From a checkpoint of a small transformer trained on Wikipedia.
Architecture: LayerNorm before each block, learned positions, biases.
Each number is 128 + 24 x the weight over its row's rms, rounded and kept within 0 to 255. Layers, rows and columns count from 0. Numbers have three digits each. The size before them is the row's rms in percent of the matrix's.

# down: layer 9 MLP down (transposed), 1536x384, rms 0.204, rows 1486-1521, columns 192-383
# up: layer 9 MLP up, 1536x384, rms 0.201, rows 1487-1522, columns 192-383
down1486 104:140122142118140109099155090143080109119093083125092166108130078124130131101144153188121109076103117103122135135155164135149113093112123071119132109116123100114146176107102097129143147144142136126167114106108173137110147111159113129094155127128134122185125104097149176099145127137119123123091088111173141119117086091151161127146099178114146128146115161095110099183095063103118102143137111143151107096107109135098096089094169136130130091110159143162112078135103136119127123124099085111142091106119185128129087131127119090151143148157120114151139097139129119126120113140137094076
up1487 105:110137162162120161160112090137133137154125092146115125123099137108134122124166131129142117140110138121138123158132137102105157128133053150112123153148124166162123143108135155130199130148117121143143101104162130146131131145169187135134154117166131199145141093170116078092081087130127133113118081149111085127156136116080112141118102101141096139121116076117097116146096146163111154128137149133129138098145105112119120097118118123120116101124107128135147140120147121114109121176102170126136148095127127126142143155127147155093125113127127147128130132075140154136130115110161148097
down1487 101:093160134180136132102110141118100119147141163161115123129131106119102168186132132106122076113128142101174191127148100117076123100156096150113144139143091101133125160113095099123104154128088139144087073167157077169132142116151118127117150089106115127141155139185118100100122130107126135113118136138156107134102135099147120080150091117122130164130107113125119142138125151171171123119145128145091123106146112120165106098147100115142071163154126119153152137147123128090148117111088188154158120098136106094116145158102134106138099118164143120176093124160120162125120118110149115120
up1488 096:130123124117110085097104123151120120107149147116123145159168144132099117185156114130106096093151143117134061130077126061132129090116103139102126137114115127141122135088152159136116098104142133120103151124112184147086115112110176122142150089137153147139140153135148124129172106167090121138141132132134156112112092081109127105084095140140137140143100105109103169130159135162162097102114131111126091118108118130090110159141149142139146122140147119172107129116132101145159139125104156157149147198136141136113098117138132139100118166175116095114128129135112145122149133149106180094
down1488 095:159121135159163097128071150126143130108089102133126109112105097130126114127132079102112111117138115157088133174119197110133127111174108134122124175108132161102120121103154083122154155146130094149116141144147164143132127135139172139113170158141157169123091121104122135145142114136108104118111124118149139108108159185108127102131087151154126139148104170137171153117150118099123103103111113173156102124120115138125130130121143111109165145154116149115108148106137112132108080139092084144179160107125125120087120135183143088121142163170109112132097158158112122170113146133120135130
up1489 112:128120151150109153173138118120119166114141135178087194120175057133113113157148128137114120121103181155122164113139103107148125154099108139174142124128126142119127109116109178110128139121130135169108148128174119101117144084138092134096087126124186142122105119077093120093098125094104150120144158139114135123141128111135146151164098136115188112107092164144155115148130129104139123158170115151099163142114116133127167155129099160121078161170129134154128164155127149126092101078112107108144115153133112107165146124126133126122129161087157158150134091144092108169155117139112154123
down1489 105:131146118125137130177145098137092150124178082113136164116142095138097155141134146120110131085114140161125128144160129163156109162134074140125146155100123132132104137105109132087097121121152110124153114121151083135127133123128155103098145113146119127127118100106108111113184160160201097095118086127134091123107140145125133094098117103146139114154153151146120136121136158105151109156161121141152178179152087091122116136156150156116062142135162136109107100118126151134140145107129133097107106125109133114139118138152132126109117132136133095121133088182160136134092095101144135137
up1490 107:134113084173145135134090130153133147121156101108121125126122135144120125129151117108150085128104094146132108128125110125087109127097131108136117125121095136128150136151187147160145119135160171151156170142153091152100130135106143094087153127087097152151154134184126108153133120114123082165134144136164109142133165166077088139093117118130094160123116069158160107132121116134093123157127149150124104114135105120108129089116121109104141150142083096103118137099100129125099107116143112138147119138161077120192103164121106085132119120127087109082099108121156125109143135130126141147
down1490 098:146146155107141097149113114165141104147120112150136141097086130141133100138125082149110115127118131107112148115125183113146112091053139130143161114087104140144114158105107105169134124122155169170153121095115163123121093148109085148133089099132137116141113145080141169084137156163100107166163105100093097123165111178164139115154071147106138159145131063133127140133126108146112150151118136146103095153128131150128123110190099100136189142151096111123174127152111117109134166137151119140160134109150135145118176136113129117128124119143146097096120111094129145130143161135111156161
up1491 099:148143117143133080132181089103122150147170143142131124100073188108124134058142176099122138141119109100151130146122119117135118118126174167187174121137128163116097106122102127139162152110110114143131109116132172178141111114140136140111118130106139133102164131155117113136166126134102109145116136142131164145157098172151188127115119083122085125133138151121138148137124147131162131116139101111177136133124114121154132103137117113110118105145109144158124147058115111111128121084108136134139127097112153099184155134142142146115135120156189146131116127157107112104080127140117112126
down1491 102:154116105094124108139118127176129206127113154096166125099174164092123161106102146105074137124133137117084086108103154118134108120103113096150164137172115140135154127086166158104187126114143125146138140112095155136112113164173071139140163127119083172131144142148096173106116159103134145127095106107136102146131154118129177123146137127104083081177137146122155141137145110129097116133128125160138098114133095135128144103091116120130100098162153128117076115114094139119085102139133073117138153129134097154126116127089147146111133140116102144100106106122142129087136154102149149125
up1492 097:131112150107161138122089134161163116130147122133129167139121140108135147137107143130108119123143120082117132146124165118122147086172115160129080099097141077085108120156121068118118120110092119135070147073140092154135109102133123125143121086176181095140149134152133135130131142104106181127162115146160133116180118148138100133152114103153108116131129141091113148128126126096119169100120111130126134139113176092106100128144139088116092155113105126155104090128117122134141130134149128114069151078136147140146159123125133072121121100096154110096138138156117095121149115163143132114
down1492 099:150153134059078155136124133125098137125096093134122117149127137080125158161128145158143150130121109139136101177105098079119125137102128147145110130082147146146141104141118106142119111114109105155092125085144112095067143099137185160135177137133161139160112117140127129118143107107107158138146110153103150091125099167118115156135128156129091125126103151119149112096122131130128107130119095148126132150134142167111113152115138130142128151138132154104123103138080131106083133099127126145100099159148108088116117159141124101096145149144161120153122155156155120138142148139107163128
up1493 096:112120152110137105115125140120129150144118089113160148093087134129139109172133113122142125142110124121084110128130134108109124143102129147159067147106176118115127133124152136111165075188142147115170169108098134108169099127110107126122138115168135141157116092153148157119166147130113118168139140111140116089145087135112148107152143142126184147128141095143135143126139131107135123143142140163071147110143114142097135117080111123137122146117075174133112133153117147120129118106156114141110158083132160151090069114079111121136153144145143068131087146151177143182172091127183133146
down1493 097:107082138138161127138148122144155168126126120145138126107131111168107170106122099158095132141170140187116103083110122093122115143101147139124160131140124083130153146104084130161109127143126142121174083138092135117128132118169154108095112092151131154148121125133116128134115098139100106122133142051131120148148125120154097126158129108136093090135125129145148093110156145135139135073104146128121112118130122130139104111121139123103088100112114130144127114148140096135122133150102157092145134154138143110114168128142125109157080142140128103101164147114076089134134108154106124122
up1494 098:104164144130121109139081146137195113150109122133126130194137110113196140100118135132117100172133143107133102150114110147183139108149139129159123148162139191148166172134116112136138118131105109135113122111103127119105068174105160124163131106129132132116137134117096146131138118125138148169117153095128097139100152126134109133124120095059142144124112091149154070173140102108136154120144114152151154110140122102150153129146098118093178125132112126137137168111148145097095138163180108115161101128120139123130169160096153093136125131108164123177112092159117134136191094120123103129
down1494 103:123131175157114129119153159126138130153154118155141136133161134160147126129111156140142147135151088124119164119091112153133099097175176109148080121165118178135123105094138144116091119115117157109126152115154124120094098182098127106130144099108126143114160152130142149147106095093146145157140132121114156114119098103146101121062096105105141147145128162136116067166116117097120147110099131110076179122107111123142107121093149131119103178129105098184113128137157108117084098141092107114144122096098130140143109123154109115113134140123147136156151092129138159119114100123125129136
up1495 100:100132155101174123123108158131163148156117104152157140155139124157147152126085109145133165114152106117110140125115122115139133133146153126106118133153157094135153143119146108120126123143139099160142110096117124142155097121098120174146152161153137151147123102094116089144163168148107158122127157148140135090133112142081147086101124111124134115126168120102149108123107135139136100118112099113133129145086131140118101102120086138130144102147118146138121108133121119183153133125148120160138133113108118166122119134140153130096090116099067152195065115106146108136059126135164110091
down1495 101:128130153140138125129123127116169107138133143086076141107114108131134127163119091115093134136119109116191098159094140109115131125113087113157092158151157133153152133136177146113091127094120098104129100154135142107155170099180156120168158138122112143130100103106102140127105163122151128175115140147139113119100131111102107101106137121100132150133097129107118115113126124159113134153148097140168095110136115137158136122098130127111096131145140160076129115095120133152096124140141156164130076138108134115145170138135158140133089123107106142127129121137068093116131085108176092115
up1496 101:105132076119170118125135110136153093107136128113146115117116109125151118130111132145175077120165154112143168085112128159153128134115102125148099142094131111122139109138128144157097131113118143094110116154099142118129117131084144101102118163127124083151090137108105116097111110119121146110122099122146088132128141102133141121144087118117101138176117116091148149108116115085113135129149102173153109104152072115112116146143114127171114131095126111137100166131123102110117113099160144138140140097118172130134106143096097113144123185170063143156074160129104180104108150112107121131
down1496 093:118117159112156166086118165092155162149132153083127119076163151138132157113161143107165106125165133148109144136097111126092103129140093114122135128143171105099138135132128091102084123157104155088149123147148115115142088152068115126131100145110114088124139154124104149111136134129110168135118076145129167131132174116114116108123112110120087127125131093177135131128165151168095178110081096131148113153159161136124169153166130148152120114151118103140118147085145130188156192123140143112159094196121131146176119100073099122145119101151134120130133168120143143115128148135162118109
up1497 105:176140162127125161114140103140083121150145111167166104127117121109127161103158147129147121102115128156149093115122154071080159132151132154119123126120142088123100115128092083151101124140167118084109114131166109132136194105112092146158150112131140141138145169156137149063095081121126151115114170157149151107107114092107144111133146148132124138166069122140114111128146151144120150139140133135116113129111090154159112103124184102127113147165103173181140162107127104140151118152096112118145134130164149111101118126090089106129163152093133122103145128110115148090180138070147115128
down1497 099:143157184127088117146141105156152110085141102134144119115142099125110141100143118135138079138154102115120132182135095170132135149106140103120133156121133108172148125140104122164122142101117142126091105138143123106127114137110142161166117113146168109132100096112146108129141110152143161157116170164107123081127151163097076098126145110136156123099144120158152115128183098154138075117093096060149136123119115157098057147099164092140084114101115102119120119127195172121135086101111093148119109139111106131146167152156132122126141143131118122083165120124083129148116104125150129174
up1498 106:166130113156124099150158140161086161084110151134137192144164151135098138126142132182128141133147127146109112090124115097171109130136132165149132110112084145132074099117113118135142138134094095118115126105124063123107135145138121127135115101146170103161121135150145122204145121093149174142127116116112106113083130132108126057086150137161108102107126106135121136131153117152089121106144131124104110116154147122064104099166105125130128101106153131107117157144077132122117156142132109180133170098131121140118145154133124163147155113111139133098101157153143152124143138159097139078
down1498 105:125135121107087109131135096090070115165118124138119127138165123130134153091140139143105100123123163177101105105130083147118129165141127128118149151142081131139119083143138153134124117130089112081158092102122147134140132096141144114139145123125183125139143076132124142134125162114104149159153107138110128107121155147172145122125138136121157120115104136057128108154139110157121132106118132135147132136130131093150144091154065168134183139122177133162131162126118128148136153133123132113154113146111113138103145113162134158125151155112122152144150172164138153135160138170146112090
up1499 122:115104140142093098165123196105143135138116128148114121154144137133149139114129149106122112123153098118147134084132118079092092078122135128087151123162121151096125083123163115129090112142120127120052109130160155177154126121115158152120109146145114131104096136125124159136125179109158094197172119119110130134112110138163125133135144141101125134109107146148117124155127107119162155113144126126123116113093111100117137107144121134112186126163165150156149137081126130122117114143114136125112154115155104141145134129176141160147128099140118124127122130106146145144131145156161134133
down1499 114:117115137091119124130127114169141127118113085142162126152115115152131109168104131156136079162116127142181134114164129131141129142122144103127124142155096087124147136083141118160116134143165124100067084129127171140091153132122085136121150155115169095119096108140119149156104128135165145126140131114127129149122111145194103140122132129134152124091065136100149163116113135115136148143125183108135116147139119136148108104090102123131121107144109081113117148108081138159127115092127134146129103110157152119153112138172101169160136095137148118145127147141110142142132145104129110185
up1500 095:137110120075169126112122133140151117124125108133155099146107121108086121188111086100116128151116157134136136115121133079092148141162140107094133173110120155129087144119107100145102134092115130092153162121157147139074152159124160139177138146155117094128171155130122147120087169137169082121122137122110099112118106117117111098148128131168148128149138084166135104112125113108125115150111169138106168138138123101136162126118135135083165150173144150111124068125074106134156130124112088093133138119147109147110128135148142081100164094108136118150094157141108117159097125094088161101
down1500 097:101136162112148150164080177162160112165107148149109096136156136134131126143144098145133132097121150136146111076161101158100135138126155087134136145146157121138150148144154131092165117160111106118154161121159094134105119119110139136137153112157105095143130101142137150087132129121124096133168158096137163137139160112165091123148168112078168144143137082090172102097138133140117136130155092081158183115113119105151092106122168166162184110148134127124121107129131151110138121132147136090123132139113111098145131149091158099166121168120152124108133146136142144135115124155111124119
up1501 093:130106126121123108135111115122155137122114145125132118137119088116139130091131178161111128123142189127150127167137129123116161149119104116131197119105154134124157141161122080131083155126158136116166128122117147113133126151124134124139192148098090146146112141145133116104131110148135085102088139099116118124143137146100139130142112097116149110120182118119137114149127131099105160142129170141136134129107065125181130142130084105132163127148097144125138135098122120133156132173143120112142094113081110119099081132128165158097133139127162120136113161106119196131139112133091137129
down1501 095:084141130143107111155162100121128165117127108120152139115139122061132136141107108110092145101124114122174161127116121156168143113112104119112105140131136160128116135168099111117129164168140132146135093136110109109144127116107105095099093122119136145151125128103142099107099179161169131166173120104138111144169111138138082096121160161140168071133171088157091105146117149124169109107140134132112138161066128106159106100109129121180174112098076086101111108118139148169134142158142109152120137136145099133082102107153127126112125105117125154130139151161127128117102196120162127111
up1502 088:111106121115113129146099156104100111115086155104135155122128107105151151131150124156109082138129147075108147134147166129110145095121173150128134186133102102120130093118141126147156116114134128133163128127149176083124106092145192159133129117121125145185134145131134123156103159137104160135127165139103151103139144121154102141077109152163132115144103106118083168111127099092122135130146130100152116113190130130099157169102132157181106139135077124108134081153144193125096144165130131153139107128137115135161117135118159107128093112126094113162129115114148125127084099128122146128
down1502 099:143156145116111148108124162105099114145147136100136142145148120093135092118105147138112161153085138098125077135167129175085126145175146102184150154154161119105133175098126144166116117134097123148119118138129133132098166146135113105151136151079147112140113140126120098144109130158149114138106138104161156093112114145133148114096142131091106125120131095133155167068109148109100122087143175112108146116165114109104163129132158114122141127111134134124112095143128145121136107136121083083158127134085127102120131150140141117130120098116141154149154057166135073148151161115128127056
up1503 099:101133170148107123096131086132128144110147143076152099130126089134105131089110139115135164129078094165166109168116113088072130097190111169156109156126127173126125155162152068125120168150164160160133166149108147135174155107138118136102113117119074106126126129136125101148122111124102095168117119110103107122151109122111104119136113165144169115189135159094124152151110164145148165150113099100108124118162093120080155139130162133118119129144134133135136145112104124102122159147143146115163130106171138112118101121103140081121126130113162158140109146151143101159135150124114118115
down1503 107:099139122155134139113176162123120106115087138130125120113107137123094142119127154142144093116124164124118105139116105134086092079136101171099124113115145124115158163142125118094068122109122124173160148174151112113120108175088141156145088146142114125116125134098134150134113120146130111115161134142135091085115112169078124091163114138191145138149144143109138154165113148149147125133134109162147125133134167128120082117101151141084132135140084132133093126114134147122124132112122080102090114104119157095147124108136125136104152151134146173158067105135160127096099094109090138108
up1504 093:094143151176116147103138170079163144120105105161118102070081139102152148139135138130140174198134125123148127146112097101101158100085134130069106135105165101181114133113127109122151126115107124076109109131135130109144109112145115130147123129094095140130130111152167115126119149143127118156169147142102129126153094058154104114118073112150178144147128113177113135160131118112138150155099129111126139151106116151161140120123125062167098087134095112117163125133104147143135103134117127143174133108119105144141097122096172154124140122149103146121126155120138159139120145173110173115
down1504 095:139139125143136152137076118139082106144091122145170156146085129127140101114093128115114138159122122151115135102116126105124167090166098129117127135090109124114054112099138103122071168108162109154143131085141104120160154184151128134118085151081116136130161134129089148089159089110085112138145140161149107103108157131096100073117112124087112144095157127084118117129168128107081071123114141124139130146130129151097103110125082140109119108104122105157116120099115115123102111106130127124125152119129141138192182140116155158154113137132149130101160134117143126108123130151115135127
up1505 101:125156143155151077115134146127126131079147178120145133163143128141164130060123135096124131124126146143132110175139132112114122139133105156162152131126105126101108119122120111064087136142156096105153169180117137126160120103123156137093107120162103113117104157128147157180116169130161130190101113137100150133079084141098125139102126123175145108100104098134109143129129106153137132108132148105150173075129123143176119128122139129143108133145158132095098147123102113112104131144107156114122151163081115130104140074122126160113094100100161112133097115131163093145165106158142144151
down1505 099:140125108100188126141127158115147095122131162119139135113139150136146103138144097109091090175129143121160089105166096111098104151160144098109117148106110152121163108134152082087084145176150104105137129135113137189149129097140151100091104146140152121186095169140120123167101085110101150115157118123128130183140150123144118109131135098134173127101128120140081103079144124131132115151101160120139104081152114112117149165143077156161103152136129143116145169113106134123113153134151145128103157159118135119115126144102087116119136139107166124140136123110142087088135108148133112115
up1506 096:169103152099148154144117123170145130093131105126127138138122142070091124110099084134136129136140107149115128097127159122120146063118160145140177112095164134085120143156158117159085168085116119069080122075102136152145110138130159109154112110118123134148153146116152159151154150146110088099128128133116114166126106112138160096103150111123115119147105167124104125140133136153144091140113179136165122102154141151164111140099123197140153116129097105171132112116152119093143122119124132159073148153127126116121113117114119110137150122119146087133083124122130122140112094132157129113
down1506 096:135150124164127115104127158073129128112134123096112116104110137113117102150151139100141108172137111104108206114107094101130115084134139096133115150126161148139184100165076118159125151127156136157091127128138160102105146115146147170116150178120118101150134119119134145082095121147121124122134138168133147167112142117118075131111137136132099113108161131115154109110117138139156127136132094140156107152130087122094154128102179116114124094109077103125157129115082142118173107158122168119113150113125120131102105144073144096102123119094107124152092087099142087118089115144099126108
up1507 094:132127096100168124098151171152122115126139117125130106130156171163127151145122139178124129095133132125090082131105130139140154105146110151161079099096106127131105190120180129122126115142129156128106098105096131148132170118109111118124099141130160125126161091083124125092113111078153134145094137112086109111148114119084157140156103142119176119133149113154078142141153149092118115127142116111090131133095144113154086102128140116117160096177157121116117152140142136106137121121124079142125113118116130124125144113168143146100156088122189122114122095127166129114124138110128106140
down1507 100:157119116112122139120142148098165104116129095115130103155137116105122093135137128133142106120115118145099112109117149113152182109100134141142136078109112137135128107106148079101126144146155099158156093118193138095110138138113107155139097128136139143119098132144123155109139117087162110145120144134150117138104088121127185137156114120098142169137106122130121149127114097099132160100109091139117119134129119100125137113139112127137136140119189112122130157141103126142116123105103143144138106056174158097069135131131134131116125145103152124156095113124178128159151122157128098130
up1508 089:138106137075132150123097136120165154134091107128169133158141120126183109109150164142124096137124109155109100129120139134099140065131118142107088136122115141095131174126118087125112164137139132162165118105117162113114137142107136133128169109121135129130131105156131122145114093095133174135134103110126137098116129137090122132116165132147143156101121179122169139129110154167162128148118147138103138097160130096116121151132090115112161144159148142123152126134150117125124127124143102151115115143133133128116110109147073134145101104139174153132117106150120130093125102131100166189
down1508 094:131189120165106106168122146139157144163115110177136121140147158113080140146093093137093154090127099093067144130132126167119149126137186105128090115147142132091112134119108108143096152119122120117109148088176159121118123137167108100145163091144150128117140113117139128188123155141137182100143142112128153136146135169163118132132106097110134159137143166129163122131138121131154116133121156114154103131102130145148148137109135125110098163108130137130083129125091103126117133157125139135112127116086127132153082119124140136166123166110154163108195129076093135133142105090108097122
up1509 104:105168136165132103117159153135101095121118130141193135089172122108101113088094104143133086110122140125146128111129135115130154131118078114142158166139126114120116124145120176118107140144083137112091127122089132136087129121136137141114157134163117140118186124158129129109104110126129138126164152082120116145139157109122118127155096140150073122073148127145120113139092089103202129117177142088137127097150109144125150151091136104133103071129114129136134130125117105154098100146153149123128123139114126122110143190157121092165122122146103150145112126102105145159140111137169102170
down1509 094:133152112064149093166141124125119128090120129150109161136102124126156133113131107103120128143107123112097181159116160138118089135105146173140139124135122129140108175133136145123090146134152139138156132103186142130129116090151102160102130151130118138081130101139146124110146162088167115150141084104092109072156105146124119149139132161151118126120140155129114126106161139112140119164144125111158081115092135080137161184118106122101089151092140154151136114154109135129156133155118108089138123130123141109153126152137119133126108116151158104070166090086128152172102131132153109136
up1510 103:148098117124129054136110136131139133128102081095124100137132136116138082135176149125145121106126103134107182125149098108156143115144144102143113139088126101145122130146164146129123086109130085092117147124147129175123105129136127092114122089172164090108130148123086136123136131131122163170092144121157147081101111159111151154154120084112115122144152096125080120158151101138123117121105141164135119127146136078129164146103122116133125130139153175103165087146121113121122120144107145114111123147155103155138085160133120127168077164134128175033138108119132134117098114099156126086
down1510 099:124144132135127132132131191140095160091117098087106145136111087089136116111161129155123154098149130167126122161098172139139158121102089147130138128089105139120168113108121095097136120123135121130100149080134108129130099145105135107143119108165155093120154122174188092149150144173159161104118161114147177126135116152081131095096149089133166115097149113119152098139126116176116126148161138136133126163120111160128119143110133130095117104153089117160147123121094124145119112128112139111135167127124151136133112091086154069104135117137133148125115112109152115121112121151147196115
up1511 105:139123131103115150164153125116092143090115066098146122109113119157131071136165119166142117119135131073119154129125122134169175124179128131163142084105084136129096103126108117127125119078131160146149123125138153119125125124131179107090133151149150096098144127101137121073084161131127135094131153129099128123135146086119122165166136127107128117129110158155104132125127146120098139103123104142174114100145128102139143141141129145162108092138124152139149169120110136120164081148102129161114118161091140151172160154111174134131131094139162123080112138085082123132112108082113132121
down1511 099:089125125134178100112108108073107122129102134134147165093110137122137137131146128111094140196122093138189116123130102115114111085123163115136198146130146168143122147107130101156125167127136136079126131123125136092124166139102122110092126110131154076109186116124123141079120153110118134144170147150161123101144143109129128142157134144103130128102139153134086147122122132132115142095141116110096105126118128110129178107121131141140131105142131134073140126095129152137142136120116137084103108098159137116137142102132117127136112132169117114138120148119100139147146119125103139102
up1512 098:074130110112138129081110116178172137120135124164138170162121154144134169152124138141131141097151152128138112089106118125125163081115123135102122120122118095150104136122133090166128115137128108112142137136142105110122163130089125132140130147127145147122093113103082109132111088164113148111111196144080104154112137107142052123131114123121110072148102108136118112124151103133175118170133137132135107131082145160125123125115120109124097127122110125127144103112117077155129095103150122112110140131158120099135133116103102084073115151139123101112165125126109126159136101135129167139
down1512 099:100099131096135142149130126151153123093122143117120165130137148146142139176124142075081168100139120125103121149095134149154127150096124149148147129159119111150115120088081089176114169147091149140083137105148128113142140142146160101116135156116148124151101168119109125129105127122146097176096080135152130133135153131113138122157089141122125087121078095155129166114102130094125148120133157110194144160165093112129116157122128121155103120150156135124129145129083109137105122122107118155142107137141161088104145182149101137140105123126094114095138132148083134124138108107053131085
up1513 099:134160112100176126145112122117125156085112112148134175096110111136148074157183101121124121082086145151108169131090120115133110138130068134129120123114136138144121111125110097160102126140100138118093125120080153113120128128079111097144139110154117210120151159108117132165139088122174139133143135121135121097111148128121113146124144148138096155136112159187094170094119114129145133127105132101164123160083151127133117181136086116136148096123105127116106117105124151116110148124144128130161116117117155098145119157132089128152113115073152124159140122151099140145125110139127152132
down1513 096:117154122179138124125130137117143162114103110116126081152116121116130130169122112122128085129142108132133139120121138145150154129070111087097153137134116141149154166144139104117131128106106137149152152143130090160130122150119107102191188098152160144118147113156126108167103088128118126156187185090126108142079110153151136157105134125161120086114125166170081110080168106113132115137115143125143149132101114091144123133115146113103123131098109110091122108120131118157169125124094112153100093101117157113116168134102141109160080145070121101124127124115157148056142118133151101162
up1514 093:111116134102115200097123140155131154125113086150104159122123135159167128129144134143122115145148157087125135154121114116139154093131108161119108137156131133115125117154157110122118128102140156157114120116123127122158072174161103152144146101116160117149134132126113104093103131096152169161139123120152174141146158142140128148161117147174122110116096155148153160091120095121151142133129134110149157135119142108093147103194106122082129142184167101141115105133145086138101171154128146130131089152117105139150137130156147063142142103135163122168142113146108125160108125108093100122
down1514 100:143103118127105139134109153123118138145092132139102121106109133165117115129144172095121102107133128108067106136122155135143137122208155139186140118136110099098129132128162143095131119121145142119086110143125150144113135165084131138144167133113148125122100111159088147164144096163135146131131084086126114138129148129141118119131135129147163103113146119168158180100136085145140154107122099093162119101107094109109121099169140143087123144147125128143171136153165089127109105140139142121132094123157114125173096145141104131125159130150156172142153138095141084125101111123127133107
up1515 105:096141138167109119135103105138133124142179141129129123102124113130127103150099121131136098153132120103156111101136143137116119179150163116174098172140128110093120126109133121106136161149145132117132133099129148100119137122088110150141128133124122134120149079121093132120119086144107160119141133144116098093146138134090083084153097113128120090130152162122151122095149109101142157144115077153107207122136171082103130101131135172125162150123171141130130120159141132111129112132112110158125138144083130124097119092153169132125156105095124125124112154102106137157150115122109123129
down1515 098:100169085097056153111100133125108155129114164155114099161163149146092152142092094145132117137115121122149164135123180115101088135117150092114065113186106149111100105079127118101133134204187132092123140110158096113123123186132123151166112112166103151167168120140162108107118103132134102142113128149163118139167115167137122091155089122125136176143155169152155154139111107104107102100122139102102104095122128113123144152111154110136113150141104122193124080123123101126115115101120104133145144133080163129137123128179144132119077084140100158124162143123164107155123138116169163099
up1516 094:162147132136176127122143127111131139116112099140159167172084113099160126160124107107151121129135128116157134085169108109141157143118088130159096120113130132127089147147099118147127105139155091097118118131180139146113157090135150128147107128128142132140107117134123123167140125111113122099133139125091131084160125131186118136138101115127170108151138146132155142134169169124119130124111148107170110095148103156129125135140138124115104128083135090127156114145150139121113095112149126094107048124157143131130165091127145138091155118127161081110136099095142135166176093104099160100
down1516 102:124132090115144112114146140136178134139108144151144133126089100136129119117127100107127131119136096184127164121159158150102165113127115134129142124107115069154090143164131122121122145144158147107128147152132111106115139123153178131119139089117124165099154112117107160106153129115111107139103132164115136095129122084126136122144128113127142122123137080112135136093099101167150120095107109155111126116098086166144110161127126117151141147114151114112157120119185135120104146112100115091162159158137145145169144083151098153125095103138052132090137136173116141151180134141137115136
up1517 095:153117115118142162113063113124099066113135144128154128145129171127138109119115131171156159139099164172163117160151143094139069102119157136120110138129127089132093129095157132040103114093147130154148120133129154132148129098122080105156132122156117140169099075124145125158120141114164096102108080135083105140144157122147124123106125112125165136132131143163101142094114117122123156100095125099118126121105140132160135089120146143121132149135148130151177126142121163121144130154119154153100142137117118081131115135092109167133083137152137160121129140087139164147131105157138130146
down1517 099:126152141124127121139124082107111176155092116156122078157159183120129105111137146117149142137149161135131129114119132162101103106129098116085185108114147149158137136101134107130182141132132156145159110096099132116139143158133120130135108137124131074091128168114096119127198124173147117084116138107105141121128146117142108127136145137143105160095103086122148142109135151113100131119109113160146157118137110142133106109159102127126151114161099156125140090124114166164182138141140096138110139139106110141105091128128126133112107091162149132110105125116116123134092095138121125131
up1518 098:138120086163112154125149095129127091129146108143071110135128157080139130125094139123143129126144138097120145097150175143141094116158103137095150124118130108133171135114132160134138158093104121127147144117118137131182177130136155113104084116172146095108122178083090137106132135109124107160080141123111091147172182155138107099137145151115101139065116165144132113107113092149118093145190155099136135094112144153082114145165142123149136121141117068128168131150107141163125138181107104139130128147128147117141127132123126132084135140118117115123126129147145126123175156174117091145
down1518 095:126117122158130148119108119157116139118171131131104089149116148185113135068127122125151166152101127126171143161155125082123113144141122151103149131110131097118118134121111145140124176112144122124122121121124158082111108111124134144158130107127139141113122150095135134129127123140132143095079134075137098129128146170122134137127127132145113156154109099087128108147139155133178118080159123109077131129130130138108157174093179192114108165081098114143154146101112149134118121079146159154096080104150154117112172116150160115135144131131153097091111118119112139135100099182116113151
up1519 102:117131173098107143151138120120057101113144140060132144103097143150129115139136159110113148113141101142105136092060121122142129124065118124100125114172117130116117127103124124114153151165130139179174147178101136140132146136110123125095125120114120098148075142106164131117070160112134163073136133131094184145175143103159167099143102118134141081148129126149126164135148142103078146144159116145151169116160154132122075129141189163133093126066118100088128113114133137159152169148164170135150169100110158161123165127137120145134139150111135120117142138153109121109107130124103103129
down1519 100:095124115116112098154143152139104146147113084134112111108110182136093164155131140158174155146125140137094114115112135162144096121115146125141117142154115134173171071084114078094083109160131141142128115128166090134120202156116114121126147136114100109100130135145130098126180117142166115112128118139139146168130146134078132163151115100138140137121149155139130108093140126123104139142088116139095092163139154127107110148160129163138102167082146158101114104069179122136124114117077130110144096129085089135175092125145143133118123121094115122147089130146133154154177114131114129161
up1520 100:110127114136122149068127106128123120122148145145125133127161158111107102128150124127154147144139118139139116138134106129091140112104166103165115135134087132124140122120103149119146158113144151170165151098117127174108080141115138083123142180114108139143136153114114100106151151096102088135101145113141144149145145132092125125103114115137117129126147119142078148139100185140112165114133162088095093106096172129127144104158146147125138131129136123127064121128101095138145115133113129178082140123113136099142113141112100114126131145099166120093113106154139080113148132145136117129
down1520 107:112112107135137116084122099113108094146134096122127116153165139144124090134121143103105111119117166165090137098139134154127124147117136155086108095142103146163153157111142147135144147089128152142129132124197142187175116109130134161104153132131134149110165162151122127155192134073153142105129165153148114113107112139134190115167164123140149128129120126166105165133110102151162110086128124109129099124144173135130131111122151131127154138153131130103134148119112109136136135121152128137112137150138131120186105141124119166128139126173125137100095091137134107154120165124119136105
up1521 104:127116134123188129133164109111148163151071108122147132177126138185136117128119113169129144130102129147138104115165150133129138136119117110131093143160136163135109156171144099201101140125139158159162163116146161163134103133127112106148124100141131100114123144082147144135149128076105111139131145146146089067163125139104158134119149165129157159132126115119132098108123128154092138104149099151089151093132146067116161121141082146106116140163138099097131136138156177082091108145137126121142123143114103120148136116125117133126140136124158105074146179100112113092067126169100131118
down1521 095:066119142148107128103106109135113163134109156162103068143121132130092119152143096181162146114136097132106124123118128154103148113097171130165094107133171118133136141113160147108089164137140118089099110091112122121120109133125076141185097122124138138137159067112169141140160068165162119128107155150155151136143117120160126129146145076074139116116139173105099119110129110110175116111109125109120132122103143170096121137108145112131123116140091150113077103094102101137118139151144166144122118135164114132145108124071134164135146146175152119126115095125148125103137142108151139107
up1522 102:088183128125160086116079080072167110145128123158139111122111156112118141142100129133172131125074114101102121145134113126138125158148127108146121117152138160106112102087108166160134154133160143125099077120108139136159143126119115124105133139144157110146159109116108129089154162107135134132108120152160127140125159149094113113095149141114075110162148120117170117136133131131126179123165094130108157129156096161132113105148154115141102112126130144145062168082115094092109081151155091111129126125151120121133140120154170141146132099158091158133083130105119108138159143170112127088